config.yaml
n_layer: 12
d_model: 256
n_head: 8
n_kv_head: 8
head_dim: 32
d_mlp: 704
vocab_size: 4096
activation: "swiglu"
norm: "rmsnorm"
norm_place: "pre"
norm_eps: 1e-05
positions: "rope"
rope_base: 10000.0
rope_fraction: 1.0
qk_norm: false
attn_scale: 0.177
bias: "none"
tie_embeddings: false
parallel_block: false
init: "normal"
init_std_qkv: 0.0433
init_std_o: 0.00884
init_std_up: 0.0433
init_std_down: 0.00884
optimizer: "soap_variant"
lr: 0.00441
beta1: 0.95
beta2: 0.95
weight_decay: 0.099
lr_head: 0.00763
grad_clip: 0.5
warmup_steps: 200
schedule: "wsd"
decay_fraction: 0.801
decay_shape: "linear"
final_lr_fraction: 0.0
batch_tokens: [65536, 131072, 196608]
seq_len: 2048
doc_mask: true
train_tokens: 247400000
steps: 2100
dataset: "wikipedia_en"
Each number is 500 + 40 x the weight over its row's rms, rounded and kept within 0 to 999. Layers, rows and columns count from 0. Numbers have three digits each. The size before them is the row's rms in percent of the matrix's.

# v: layer 7 attention value, 256x256, rms 0.129, rows 115-135, columns 0-127
# o: layer 7 attention output (transposed), 256x256, rms 0.121, rows 115-134, columns 0-127
# q: layer 7 attention query, 256x256, rms 0.115, rows 128-159, columns 0-127
# k: layer 7 attention key, 256x256, rms 0.112, rows 128-159, columns 0-127
v115 095:516521520483484539614573470466526550532569515462511435518553494471509511541538549438517486557438466481474551480468464562503520555439541436502562461518463642501560464463513493506485515534445459514454491480583488417542508512452536554524453487500512477554467537471465484548506492520520543501471469458538527493536480562522528505465625569548462495520508502554521499546501429490404436506449
o115 094:580506464503471490511545494525465488515488553445622523537530507436507541476475513455515521451487451414507519518592523562537556507564512470480535407591474554496492523542511498543484471486497424456508564505506557476485433474470526481542499547483535463496510546523563501518436453502452560457544485491527488535469571514499508554535569521506497518507481471516501466492503518523461527516511
v116 100:563547549545427526435457502457492485496506515510439507533514501580452439478443458513496551562449550537535521498540541497503502511519423503441500490494532493562462496531505550531480508405544467472464424437441522532478537531480521481493512494598473463547476510542488450496447492493548571493555503481404567528452503505500527479589501423475583519484502526440464519501455560497514404507490
o116 096:504552500472456399485444504424490475465513464520481500476437560510473456554479456584405450524479581451463525526458497491515480506494510458455522522413502468527475521436528551494466472519515479521547545482494481462497436498494500494539472501446556500452536486480494531494471490550447536635486474439520488492460495550500490485551478506484487437521493482469454436513506554536434476462509
v117 109:589464527534547397458511489511500614547492476526580464450569486468496458542496446530538480466433494533495514529508510521522471531425510532494509591463467569481577484496498499462490518473498412404492507468499475521524480490487484513473535475564503457551564465548582473471476515473533535543428422474508481455513535491567537461501489473495537489488457503474590552495523512428496505468458
o117 100:527498519498577460509516498476491529534468464495539568539517479470520552547534502407511512532505492452543459523457447453510548476453505511536509479442487533484532491465485518500482449504504524509459489508475569529537459516535500467461477455539595483484552458502502556433491392467496465540371481479501399447506541525490457517495427533508524511573450422485461549447492431436516536503526
v118 094:470491469509528476469462414461492566588488531514544553547548517495481530475479521561504438548428462460466494468533514562603564499552481480511482510524473492475533517473518470453492522510520536519503486525529486523496444482426498617511477522557434536468508443489483529469496543514537480481470510474567548594586515498461541516543547537500469495579481465535507534500482530552473486472524
o118 093:451474511470519487510472490479464534460544474461493510487531546511489544512510521510584632478474539479471560453501491473518534495458497463429497520505424539420492539500502421501445501490533467436524525575476491540493531510510549487464466446488507458515417478468490488428443466516500490509462508526500505531626437474453536535531586473444496494484483462470442540513540502440508455537482
v119 099:449516451477524484462471497425514494564604512472497563510563541494428547504533442555513502540506505468539534441480525523525482530471562545434510483515548489549459415502564417460470494462402535499550535507455497546472469462479515493512548553490538515546540554414500487510474462541464424511508552504490469503500522483496546507458473489522531388446455553562516449475443498480506505526476
o119 094:485443526498520491415504466481466490501496611479479507527479561432546465444484455537539517486438543542517491432486527493531490528486502552509439561531513486545482519507503455495477531454464512492442478433448552545519488446474516537521490446502534512520473523454434509470484466439444553520420443536490528482451504492448485484478447502512519469537464471465496492493563525539468485478534
v120 104:504441504467460556584466496503416565564531506496469518490513490493510464518422502501552515507447469553536550468558575535484546465420502461544544507485504511537538464514490538495471466439488449511519527481502528491492535424501444476435533538531532478525568473509502505496501493424429552488531540531481526471474459550593532527538551553476533490509470536448454490500560448514488477490551
o120 103:494518493480482495529507479515496511529490514452503518457468452539451453496482513505497495515458495520529578490492544504547507564497528544553480450544494482575518501492533534506542558509487491535465567535513516487490401503497452465528522596522496509540536491454527508469470496469426506483491497518470514460518479514512470479512550466511499561570492510501461475502425494509498482474569
v121 096:472528473481481421481511540472510510496473505497545479487533582548432495498470494480538515411504510520436481410542566567583582520531505446515516549529502461527546491520519599474475446499456528489460573443447385523487445524583519482523543444564480439548505514560504434507453486515540434481515541480481546441501539473556513462507484498530514484539534497440541566457453496519535426515489
o121 087:609469531477548548482499410498388475605506503485466489538556542594467568500556459531449545498449544433559522511471548527535505484453535462483463471519505488546487511474555511496499517478429443554535538527490478529478579543496468506526529498451502518485473538529509559483469500490479534553501548480521497477511407436479520503449471522492524464478461467478508540480441519542438470473558
v122 098:438522472430485504450523570456493509573486565428474463433520450458515493437520539553536507468498498462487440406545525480499627482471558547539446499612501476511490442481504476587488439516545552531465489491501485499487517552488553488493466537531527509528529443503539495550484469565489491530558487552478524457502554520521472560521484516528481540440458583505491572440491427547435469531460
o122 095:497577490516464528497490511493455542478503499483490460492526538466524577471520542504455467487417456580533476475556499506492478562544503512523500479552590563589473415512463506598514531505547483499493495494510485431520439539543470535494468481513533482543465491536524555524457473540451497558529559511516532508468420537497473466453508572481509585511491517462462593496496449510500509483498
v123 102:577472512568464519502487491540499508467425538525453516509514425469534481476466386434493514455536496495569566529475507419470482538493404570490452477512481490503458468492508572513549532611493496449565474512435487446503517552505540510492496478481500480569517536474446454516552526477439493610498477517592526521482521460507454480465506430460483526405487532544469533500510518465460507515456
o123 102:490476489523448472448509490499491471529503509608513569441489500559565475496436465537519485465571486459516509497478501532480501491536490444475537500460450474506463533542454461458533516438473458469549374471498461507524423524544537572499496475492570524457546461520471488440460564463501497530545485508529472562554527501568475516509463440436500520551472429521465530539509520521518445526496
v124 103:508463518640477463514531547517484466529539490517423421417566539545554483542457488588543538558457457530542517503491456509465532455458523505469452516543435469508501488531503523466505450485527476502411568483473555556474480490505514481518526480494530474492488553560550460558349409469523486466526527472540549418515519536515525563471492445497488483539481516502484526416492547541556460527546
o124 092:514464541510465467541514536502420556540464482519533540469527563489519489479520450500542459558479444558524444538556526475545410463505471445517456512521546513496496506509402578550526516526514507517523536517467448539518540478491472502538435428449542504481502470493484450600566411453508488482504431548542564501517536478422551449511446472540532564454526502590479510450501537543474424526541
v125 096:546465556525458565442532454496470430449544531519550495487482530501473521493478469505502452493530504503483484485483520553489472506511513544491541490611515538489519577508469520537476481506473457477499490492448462512500485431503502488521515463524481542499476440520518425460484518483587579477521533532570632518503513484485502543518455525518567478534559369466521504520463459492541467447518
o125 089:545518524476457540513507511530489410446535537466502513494514504493521442474490540499515468616526571463496512462533497504474507477402463509516464512511469488518482500409531594489530473446551480495544495506553562497436564425536447452480544453480518509568446538534466467515441482483513536479504549534523488511495507504568549513508491513488487509451516493529513549578482432481584430483520
v126 098:538533527522470533484540392553557483468436527455526456534507544522530630497534562416517537506526481424512446552504470402555518589446455433508504467456432546498481463458569556490485512515565479589479493570584497539478503468522572518504515469492505488557523473469503480505492526479470503463564485445523462526540479499438475522493535471501502497508548413500441462508536507451482494484472
o126 094:527517495447480486526558489534541487506387539523483497450529552444491467553446498519468580467580497450429496581418509582511598515475548515418533419474399423534442539526490566521517526479543495517590437557500464525541540518470488519526494528501459376517440500418538532537523482513457470506474520513534540478491490450491568506494496479503495544494522445472556555472451453483463566501507
v127 100:460462515509542519488513542570471384537589526511495482454407491455596524479469490564529499590463555495512512482497550498480476525502545473465443529480488453475489425480468540544500543436522555488443517489460542524464482508539524521481416501470470491497522552432480437505557516433442523443492473498461455530476527537477499517487512456498504572521485509454479443519493526517484497469487
o127 096:455474521506511496478445559483475531443488544518480562485506531438459515486575404496565442528527460461491492541469516481536510563469497515467492496484486504538540515539513517581470494529507501518484493497440484396512444493465512483451500429510444448453478513495481467513511489519524466436553405502532504545518506553530511434444476468462470535458527436474528497512551499477465517490441
q128 095:521569450458542451516453543492548501524574527491495563443428503546422439454502482480433494495486466497419531464484540541595446487496540452461519470606531494442490555498561476477552427512540506579524468446517465488463518499480476530478484452487557504525497513491482491518516528506508484500548463499559496475486463532502456488475477470485492515540445431493559476474499528468402476472540
k128 098:493469558547460511492524470528470464489470468557518529528487489479517511475479502517573465561491508590510486444517498502459558396514468527561499549440507522525505499457429514502431445488483474574537510508431446518471563462517571443474476512541558566442505500511498520499506494503461502480488573555532549580494467438580516541490464521502517446507508546450516542496544549536487461548498
q129 104:442556558471480502549513505501475502477463496545504522544519527474547505519493499520401522488547592457474549479495488494506484476577436463464463517487477500476551500511395519541494465511486476463520537547489468474499450515510541456550480565436521547433571547542562561450460466499505525503487525566456476428432499511461534517510499411533510435468452548471446518513539501462523486504553
k129 104:506487442455538545478493556580443504554556441535502489497482533433477578446459480525579522418549462427525494469569499497444500495463541453460571539451509481534517597489512430572507486403486528490530482508516542555484615477502507506499529503468500480464464470525473503528526486506528475588519519463549531528513475500456441497508522514513587480480528483533533565513372535521599485520479
q130 105:440497534498512567501501559476453498400477522469504546523486479478480500495543527572568445531470542558457526464562511510509420488556463497510502466504537487511522479432396454535526410511491556455517537537496511519535492457538531490542490449482421533454559490495567553489492485503465500491485520502573487501478478512514488480482563478494457499497519469468469463580540455478582527530488
k130 094:466477510552464531560537460492535511445551492577445541481555532491427510494453517478449507483569504496457520514591478500511515484528527506510585515497391435510505503438576487423527522495511482521523494395519492522504508519503506591470530470475464496525486442512476434537533522469525486518448508606464422467495491463445465483509459520448496552535528550483516557468492499476437484434497
q131 100:521503541483485485497523480484561541519510494580482445578449558521548521503550474492465546465474558440510564498481506539485525483561486538499477456467580470444581518496437488461484473490549521462533490509487526521520479531531435500465508467517464506475506509518445515490479510474584517402463524481497517551459422490476464550536464541541561480471497486560443460507599484486576542478498
k131 104:404495442492516462547411534445547515463505565418494440513510507438471545547542545468511516447520501530429540498448506442491558505433535497526506526497494468497444556502472530539500536536464466426525531517517535480503458478504503549495522503525444514501493451439559479487456534589542542507482493519441390451530510465505573538511499495504492458462442523511601382532528473476500530578495
q132 108:508444519427464477474496505502512524513487411492537521501541503499489482474467437542522489423482438499462538592556489446466521513445540498538499492510452465511532468536494435453539594506456528539505424419516454484546557487474515472553515524495565513470484520474538479500558518485393505464396454530563510545508465504499489491453551468485543505524467519514426474479494575475494413516506
k132 109:499488501589509511373430547543461484465477470538479567433519534525574485538538446462497456505504513542404478489456526483534466499514513497460501510475590442456432465369495486550509477444563488482565495495448546526448468536539519536476472550479491526531499547489508419548494545473526464469468512553441534543496532513469453471540455630511510512520469479519531477443447470528434490478489
q133 107:455487487503493532516532526501499492567489480464535517469569479562507484452531496485603431491511517444533496453513463466462532543429505513551507524518491495469456498618464532496473525540450451494545506502561475519490545483531444545477478519477440531469512494467561528484520514569427548526506520511486485605529539486510487481502545462491441494474451458457508573483474514480444399504467
k133 103:454468566470432595500573490484465452536504488556476496517538494457521478512495561530502500477441515543523490499556466562534491457450453529531572517507510467530506513520472411426494395521545483515483413471484502561519506506520501543529520492484539480459524498466500464494526496416468471512440521547524509534482512507512492528490523549480502496494513463508464605536475521516475506526496
q134 102:561515544514467469460497444516546430529515513548520449490525479413478506545517499474513527461539520450543478380474474563463469550547500557475465485479503538568433529453477563503501406489587464459523493510497479544442523559516503479482513448515516514532465525565484501517504473473568523475578466501451525470526408485490501518535465524554540464479492467531542466491572522487490560482515
k134 108:501510485466527499532466513518507542445551560395545489478522466623451519449495526469505489525445468509508514496462471494508510502499501488455499506432520511498428469528506520543501500532475428455472535514580452454534495501461485487472504490455479418525472505498550509505562559514548475510553483472490495419504493518508532482484506485496449478541498510497518443477509488482450508538582
q135 109:533522500475462462493526468506496471521538474546511480423506479502518517470495489521501516431428477503515484523472477499539555462484467476505595556528498513536543483557593501531492592440533515550451473438512542492476516531439481479505501559470584472490523505532476519584556487445524423537558517496439558577526547451512475473571462475454549527519478540559517541465514564497422525527544
k135 100:530492528490566614401534471580521440531554463508505457492534527483566463446537494525511571495550519513465506445495525493527485476501541494528486556430467516465489515476557511427527506521561535538482511481532541548480495550435490468487489538518541489548492437523430424533498494518450474511527492518485544591486539483465469563515506462495448480557438549514475549521449491510453529471515
q136 116:536468465535463480549541464508415474508471491476532469539522429576540507513524514584550509512451530493444492563577501492478543482456508485520544585516476479501579497502535498505492608531390494519461461478506457531519549467471516447504507505433537467471600489534551456535551548510502479492447504479557533539484561510567546528546498478446504553528559480456473512450490525513434452538496
k136 116:521524459478549494493546488493415516481417462523511495513449499467528504487486455515485535431492493510606507513439550498513501471474474440556500560560422520457547480544506491429497471520460502508507420424551464527523479529467492494536542483493517564483510533441463488502486467465533489523483450516513574495528460551534556516428544485527467509505426478548513533518451546465491475541530
q137 103:470459436526522517504450472515484481461476449443539514475542554449475494467546575495500494526486504534510487592543534491434441541495529530564481513418494515515456567523417562533455476473438498522455522486496468436516505518545500494506517466521436543487472484461564578488412460568447544508513509454546472485446485488447555421503464502494444524492469539398494479534416519520506558480545
k137 106:522532495467590385586471463491435523489483477539552524537515504514551496507444507474430529545491517479523580556514461459474495539398498537499452426515491468440500582503381518437468431570501471538503469519483464539514410485485439520492511459520473473481458488468600553505480524512523504492499519456463472411505486503529569417548511526533471490497501477476520479470530496498525537447491
q138 121:503455475480511527584451457477482551428424476490501538538459520540429476447522477498475495536501552543502492514482486476473537528443539523471482433447459477507490578500447518535462513520539486555429462575491457448500447490542443487484461453562454517387488477521579551494399474538499540519475457454517467441460505502532578466431536500505471449465525558458486511478541501503497496490508
k138 108:516534498531516506567513451507491531390512549498507494503502484467561519561428559510422457480486455530500520531522479509458497520461460484471438437523530530448427543511463528511496459532470437475522493574500436497557522432509506523492498465495511526441534481468563545527411494567488540471509463509575458459544438568581534457496475477543454571435504453536577474441487480506508485471484
q139 102:467543501457507529500461585496512502467511540452506433446505549460496460462508521447472496479514487464464552455511490532586485502569529557545443437493442502499520470482517545473468541527486465404528475511422478497458486530552510489514505474523468532517469551493513559466487413443434583459498511506466491540460455500507495478489513519568470491410477487461459496487527509441535488522546
k139 091:508472511492464476544507442609561522512496487471530491558471549532504527602538500481513479540496568504491484474513500554501534527526521536535504505440550525516498524527510464504471518496501541542508480524544522513481526530484517428491515532461489425487537505543456502430505479499409506482541483528546425505558519412523504482517492555499533516546600520487450568453471572577469496504456
q140 110:483510477467488532553531494517438577403523493483460460435488493482445477484575396459460470478532504489528522577488518502457539432484554525463497484507495504578517420466563505463478566618418474513491500479463465491507476465543547543463459484495589508505559482519421510544573537546507494512518436481535492433484473476534513558431482504412475537483446552511548483503545490461458486511515
k140 121:463510556517512538496518427476492459503526466520449536532433518444518518528532465483515481506467554534471546499463469653492582505551477573554493521469547475434460524500475514544463475523633498543506461513479511534496490480467475537505482534483514500523529562489524483483515473571473441466507499492529489495550477505518538428482480490519471524488520482535525481538463541502423473463476
q141 122:489498482468508538547492476452536480509476458406581535561535532508574472488546582478472516583523482521461526525574509491499499586480487555591523423494535489489512532542531453469516571375435548501460526549429459511545447462508482377503540438463455514467448468518490466512461520466438554515454504551538515533455472420490510491461530494478448476537540505476542484451524518502558485476495
k141 119:458520491454514491544490513497543515574530450567413555553403542563492471521496462483489524482574493488507504469497526424423601592512475543509466508494534492489507573483473469462479555428445490482505506542515403440488512512475562511520495476471515416419489466477479480512529514530549526513436511452499522447494507485565512447489537514477579439513480538440526533472491521524491486463515
q142 120:470466470486462454568486455426533500420479497479522515453461431528455485496488500482477509538490534532545516596529489465408492490424471523547461470467524491484454581535387558527479467510544458531435478559476459505483451451518457518499495442499484543460437471542581557506421516530499541497495483415575561387491520503574512475395557551497497534441484537465489478513477465544472455467556
k142 108:483518492522471499556486464547522555472496562480500501521375479513486451509458509484479490500502490520545496484510444505476551501462473553475488505516498402522508519532503478493547412573500477461546467543513437473485494492470550539492473540462503540430536538413520493477514483572429523461554507489554430460490452535569553459543466461559478523424510450518542519432405543525510484543403
q143 108:488515478498527517518494486529466531481531569494482517467528514501478523491509406486547470499490521544474511473483461526489485453565426551574502490481453521489475515499479539482520538507513414524494443548407475492537522529539527534529520362484439496461513562569536551496403516493453520486461455474474504524495388546555521489415542536486446502434468465495533474545508528500515524534498
k143 106:516467494495474545513478440524509449481489571538463489496442512551552518573445457572516571483474495507519474442477568523496523486556486531509484513492498474492485529531494505461524449494598512463477443513551478602448490500519549532529436541505554434469514539436488492463565437475458474529544547483497495500479409453537548465442502537564528472497507487526542524534450519510522453511531
q144 138:524480401464543441477468441453533515458478497527574549524457510451559532487487508503477470525511548504458512527569499495492458552502460560459494453360514446494501542434468457576450462525517532528490574492542440523444462503458526522495531491512473526572483444522570565440470477538433506524539472468523518452514465571476538440477406465530512472492447474541492520506492488511464460347555
k144 120:531467501437544607413468510512536499515542448525507546472478517500475446455454520562531498485505514395395554502491487397517479551416526502487520504473423537489469517461500457523496473455517516455497506441549483411461467434471509471464470512524527528490507526502503443584498511480479525485539543452464484544506528548427474549522515564501452445505494543551413431564526465541446462483529
q145 115:408478501493501499520537521479394464468496523556518526513511550505509507510465509461525471502500444481526505488487503564407466438546430517410567491550506494494498526462543519575489561445551518526504535530505523564451545475475499525482533532535463538546497440509439521538492490519479482465479576478482557511493466516480523509460541465474536533475462554564507451534509492448589460514548
k145 115:496470541444539563495503492476498540496487528550504494436482492513463453510461469558529373541463453497459538461483424493528409547489464583405542535395454422503497521467485477457551514440529522573532544506569494519491531543455560438522514511470530566541492476463482517550530551523448532473477526527416475528479447480574485505504498504494531561483459493554454513528509496451473440449557
q146 111:513502461495547476477390420524474469464472528523513538509493566516511549472516506487517391492491496495547460481529490507499509470503523481552507502484487536436506567496368546566460521486504434542474460512504433511459529506540546563471533477561440518501503482536493592497395465524435541486569474515461524538527430519441481555506497549463506494533466526465508495479503530523432487507529
k146 110:536526547544477538549508504562480451458489460473544561522568442483511429565471529489529525548431539436489522481526527476528512443436579504516479557486543469501474540503488461580442503458469551532471549430503535460418553470471539459432529519476480535464499491548447520508511470523462487531517511527541520475563565429513507538422486499463528534506518444508468557465500528470548528464538
q147 119:463498535446534526515473469540479496591487478550439524414493503473481635553480495429537500484574532525483479455432487556539482511560558478445503472490535530495463493456551562502521482511526485476531442484479545454593555524587549556458514485517556523525542518517498499549534463479582492480459500515454524539479470529473502527524509467531480463583423543527523409500563514540517490566466
k147 120:525447480460489524424460507494606516522463493539538537495510483495479545483540500494560447536527461507473572543443510532587447546571496480522508500462570607440489486440487578530521553484528505519499480427492606512532461473572478501558487472550424470528521475518506591492485502528531532519538451507404446565506572506397510510460498471489511472556510465521426493514568534532510489540532
q148 123:492512400482532432565461418484468466387488465500519516505487513503466588508506566501390489514476528493499589527541471514448527534535495544502496472488489523471431626534415527542497472457560433540432497533497456478492458514521500500546533459503491541450455538560567598536425552510511549522534487436560536477547499497504441469449583513510492498505426532542518477490469493517456488497541
k148 092:465498452495468469537510421498441487459490501507483450512499505491541504513418496509525563483482449513568507523565496539499574469552462530541456485517540507510432557569508545558508451507520586505475558490546451485420523479452492485429445567507555535406551494421463504501533489454493544444519505553481425509516528446523508468501534526578457477470486497529523509545475545459555496526479
q149 125:464526509442491527591413416518487514515517575510433497502559546479500597465557516530510433495550521518448492485492500523475473450551476477534543465512558468481449478481458555494514523544523559486520437531497500486605527508612520535515498405490473524510514478550502548474507522566531523498520495534477551473489427601537566460476526372486493484540458570506560399503522492532498517546481
k149 129:501491545417442523475509499525513478511449545532475505507525518494466586477577490534512442505500499489523510529463504501477451508562462457460516515514535516521436522462372504455470528483545494493499554474497593564496551488593508491514475453505458465508505549544464594508481482478561525536527455457375511518474474525491455533497486506453532483553465460489503465564586465490536460524554
q150 123:484522553519468530460473473529556507587392457522456493482530424504464554428525483594500456491504487460517466473507484491609558502499593517442470527482527489469559517418511471421517498557571437487573480437485538506522534534492483544533478511475535511531506532515479556518488517451456451549510469592425518562536492432516511515534424481549449501504488478467505493562531515522478485456490
k150 122:506416510521495509481460417487507543472396500513517494500548451520520507462488468501522457456493533513516567519491497480544580507495512525507435536499508535453527526500521544538506533517568462534519492526497506513514481573412513501507480519532510471500452498455524481493543442532490581537541438469554545516533516430478563496493500574564529448541535497479469547548507578523457476562462
q151 118:474405491465498566447469527507453452509543459553501492443504478482503569453517531450518507497518484552491405545525542442441489513492524395457488490475498539464397544545468488659477483477515483559499532491466447384542453495516536503531494548568496503534524467475519530487535461498551519474470442425561508475486541537529508489503533466482566574520508490479496537457464520533502514488481
k151 109:478462514503550515463525504540468475451436525473484530443497478513507507471492520436520468524463450458446409547502445520546543464521552443523422455548572529464478509431516474536487560550530487531453555550550513471510547512502535562459500459493557529393476475474491584523504454562461433450484510507508526532518469490518578508451538509505481486568572484520583502557473527465524517528483
q152 120:476502495499471485433442524472546477463423480579459564486518474432520513461588485478453486513489510559496486509529530462475535576480512505437434427448506482515585459506468433549488484538518512533526536465474530480515456559490466488536485552433564494508447524537517518520508519488467520466496516485525483454508570492467533504543498449553472495576512479494440541577514472518515493446479
k152 109:536429431460446502502484529525503491465418506494477524484461460489492476514431492509475444482523508460495590530524545525490535576514482528445460490489535504455507510473500456569481523547517469471518465550515439397524472518536487486463501550498560520454511483426494521545467521572482523468517508482537498516513526514470543482545517457525530482483548531451464461561431525543542497534439
q153 132:537508465477554465475526534513593528497498500512477510505563538561496547415596509521453511558496509495562484509463494545528450535509456501557450484524510452494489449533517571454542558476490490516488454484578478592419537512519519429527485448498500475436481509506500519521430568490551381519453485501489516445422561518532414429518512437539502494479507567446486481558471402512486476453497
k153 131:490488469518484523472540560438539480402454519456483403445472493502576612506477546511446507536490437473516526557547496507568532484510388445473514514579484474550543481525497498450528509523470466516554485492555486526514533540472502502540515493451473451522514572475503497490543520487536468458513526479510534528434463508531521446507452481534514530487494497502503549542439468508430440467504
q154 124:515440479545491515395587520589531497490455547515457412540485466547498456500519460520536457457521494455551517485502504539485554519460561463486487571569466512530551489538548461523489544487411470470515449439475521454505567493482544527464563517452433463486518488531450414576503517489483435506483519550479456508504504446479592505523453508473514502506578484454475558508452555487458519466463
k154 122:598522533510536534525574524475511461512461507440504479521472502533533461567566535450529524473493507507544483479452527527520506473483561522483524534545487468420532444549552475514517578502417479469524414536512502522490516527469491515508606505509504484499484428514473500557509508517527429510505527542547558544478551466463582464467524450468474520496557553459490547468439521530501450410490
q155 131:529532523504464511447497532459568414594516497480461523575531483485575534484520499539494446566515476467478461430479430481546462466493545531571519437466559519518515486501483495446558521479458542508496502469509482531453508485505509399536544514551449511528480475528449564428467515493421463555471498485491499514493459526553506506518476425493467505492467456553516645468547497475486527466556
k155 136:473546523507519555476511519529471528494500474485527515487541499592575502518484511485493382524482466417501479474482459515502568461384493390543488508500526528562492526485551458467556502549528477520523529520521494442505515463438518463516556474484499485487579447518452516489509454462514440571477470454521497480513467504496566545427488459450463499524426420508455575455470534554477544538560
q156 130:511455546479536484570518585497481508540507546473480460523449533494442423476482531536582435475503447504466504513527560472512436453470532458524526534514501456500498435506451523531472497487585444561544496485505502480473564520508499472517431461535504507477575508517512499439554450532512491458408457429504591464467505467467466464444503477484515499453457484536507444495478536554513527464488
k156 129:500536596556514474494546481503493448455510516480525451554460451484488456462466519545462453503431510531424495500523503438523497494500555487489513514481527470467506493432399502501503475464542440556476518464504622579506542463488543464492501487530500486490473570548471527513568445542467549484484589519533625420494531487515511460508495448499453513487564512480616511565575504450446529487510
q157 114:499468518465489441491469535478573468479477479525490481567451396519529474494509485518492574555498518517519518520540523472474479515521467574555472449455460506528503518536491496456510469474550474496429527471548560540376493477487427447573492536475423487510487506487494536478507515548442493497438463430490506455481552451570502505424492441537546551432485485495438556542572471531438475531512
k157 118:516481501535523519508450478529526512503527492541508439538411404517508398500445509570408489481446541512523541504517530476444568527449442528511465478562482453524501523471510458500474466478564531522551472471550457500444481438489471505488495564472435515468491517478489444522508475521490488535514495487526506440508497539508562481511530379529476499415483530510485489492511525563423517546508
q158 141:553460471467504540411493456449457408511507477444582450463464497446585474473491497470526583547483494445496478445529504514501567556511488490572482477543514580548546506519545539552511535461487522518476554536503535503547510435524488500507561443485492531505533497491503442576510453459492494492458525503479490490467462510426544515493489526491462432555490501483512504585477482508447479509492
k158 138:631508449507472477486500543453554509541564532427461464512386519521477397436519480471526551549528528449519443405474488544493463496493457570520426551589459498511567492532553587497529540480428480486483543492564536407518508469526535488510474498498499514403514424401563528528526495533501458487463518451464485488494484565540537499525533508469482439497518474534483466560442465543497518411476
q159 130:494433483424569496475484481518573478511492506491579502478516550539494504469626537497582588556478515499491531509470535480546465469496523556547430584508452526458502479545541529481537534555543453485499468474450478477442516462478537521493460502539525521453500512496474547543471539486498436562502429516441494513431568480458501521508487535541445548475497517452510479523475466511484451551511
k159 132:527464538486544485460482499536566457428485573471496411495503524524487526527603444554525575555480515523506461476561509408519577494482475507464449531525505501449483503470542544626482441476464429502469449457567525508456505457445508494570428496518445444435533565518500519470513467507537503483515473521468457514451532514439549547448498454467501492454551493459520550505545556502457514499508
v128 122:541475453464483458491506464482478517513527493500509486459486498442623509443476501514505456483486441530504491516507522550455525515505521527494502546496552601543455474548508540504496504487537529487480485457482480591504491510636538440493497478379501455478480536483519597542467475589470503480500508528527442523535518500535486516498467456587469412519501470490502485562538520481491509509488
o128 112:487537547498540535499527482542509509482553515512498515570495562509456488540508529532493500517553542543503472517480517497550417484471425472461507489523506410460420506427542458491431515461409486515528508493510480431493510549429486513489561520557505499556505437518520415476468550484472515490544497485501517492468474501439530539441492537480531568463480522509538521443459523594540483485479
v129 118:515521484544539544485551502523558505473521477495489530516534461460620553504515424495536525515504489384514488387488473483506571444473505471496510555460496501501514520510486555534542541501482509499497481516543559450479501519461469400570490490542569484513423452547468533509498498560488558499524501470481504520435453509574525596481522446526421533466492499467562441558551452493501448523478
o129 113:510530517493445487513466493484459479514501437462571533506455550539427455562481515536415504492507476481508515556531554465484479494492486517468535436506485558398410434523501474460446456545510510486520488505507473538516517464455523565426463502441504546450562512470530509503477580485479467537525460526513482503583650477530434469476488618530515504544522440573358622484517533458576486505531
v130 120:526521519440471588447495518539516444459502528476474444457486518463470445475517508517518545499519577458470475418511467528523488450481448481473475488556468451477498497552548504555499390506505492492519471498506452546522511512534493543453510526507521506488528488479528535485442357531494551489505510432456493524515485475441452529434450502573568554483567528485525574436465580479499558509493
o130 118:477450474522533488522521503531504470468538524518485487502440520534520586472515510474465540455479467515510536567436531525478500607537574522523524535496444477502488466529457534405490558555444492504560527520456445597545443480489527553502496485490470487470489439498518509522529534523533502467515482507524507388483509525472549515510580509473501488455447494513487481590548449531483466506501
v131 109:496500517574525483514509490422531524570440460615491564569587448533499527515546451546500517494524555554443510507463485426508543592531485550466464516475502533438424493523571547457508477548413491512477547438525563419483501510448457510507421499586492429520516519444474454511506513560520533497482474623441529473515546483503537526465551495373436505538516410481450490513476470481473468540488
o131 102:532519541411471449492467534491453487470525477427558488440497505478538475520446556419448500552471445498517489479534534530519512432482484452577520445507533467527500490549473493480522479380504467493532548570550490512457492483579621403539612499464534529456399456505495488477500487439497480474479499533528461486481490502572537440567463491572551481441476534505551531549468490457546560425464
v132 113:474484495507483487502507569552591530500423496467464524530494492477491432516536572442529495483552516490508482533478479496519452498512510504483465494535498463511468503534445474533434496453537560518565485565538503553545483507469439573499524517579469505481496486475451527513470474501498476481497423487549461496515436504566437512563536537544445517605513447568515540503572470508564495539521
o132 110:492509484532562488453521415468398464523531554526515478548485491553457467493479438501541472566494432443489485495488518526486495516482498555412539570452494506504517495461534498534525468515514483511508426427440523425474531532538555471521476504493477507533532473476514501543513481461487499569531546511481533513481541408455540505458428427484496489470496484421440445544476474489376493451534
v133 117:555538507442487501484480563550486503491446482544498468435480468512550426458480511534448484501506516484538479483552466483532457452485492501375523498534447517558542470484555464478432552568477518501432520514552535518478425503578488536402466528556485520470455450541528520497492491481512553532500477419491551513531456488504479516514483600466483541425415462517468509500541512500514539533587
o133 113:530509534544504501495550492504516488495522501442429507523536573579470545564534441531558562494495519469453407567485477534549582540544514499543488536481569491478449515502428467536456476506442499486503462481472460545467575522490515551515507496482519479497564517449494500503515505456478512514587528579530439516494517508506525457520482470569501427487567573536507462501543510367479491489467
v134 110:441470550475533545529492525437495494468491572497474445503540447528502505471486472460567548479565500506500531571498457486482544492495473477432536511492551453446504586436528494506423500550468498496475499497478432458452455499440498521515463443602522464474492444437490486450503451529508485472513464543438500525459435489568571510445531543447465568480542503555496516552524488475558451516511
o134 101:507564493488523420496488520467491468529547535513469544528494491503563517481484547558501506529475539491465464508519522540508505457512526498541448506495421472537516453535420497538565495488590503445519540506552549521493564477546534518534512514495487557532503525571544528558540545490485473517477529524536554540502590513526430434571494456487491430475458516488518491487502488489516507545459
v135 111:541540465449513448478481494509431549569414494612474525522474508436560484540467539486468441455452446517503528463464507522555427559501537554456538544532519519515470444529505504435528507435453494511475498476505531529472448513558528525538416504411524479534441497474499525576521514539452509479472565487502454487514529534456460500485413471555476472471485521499503493567514495495534477505443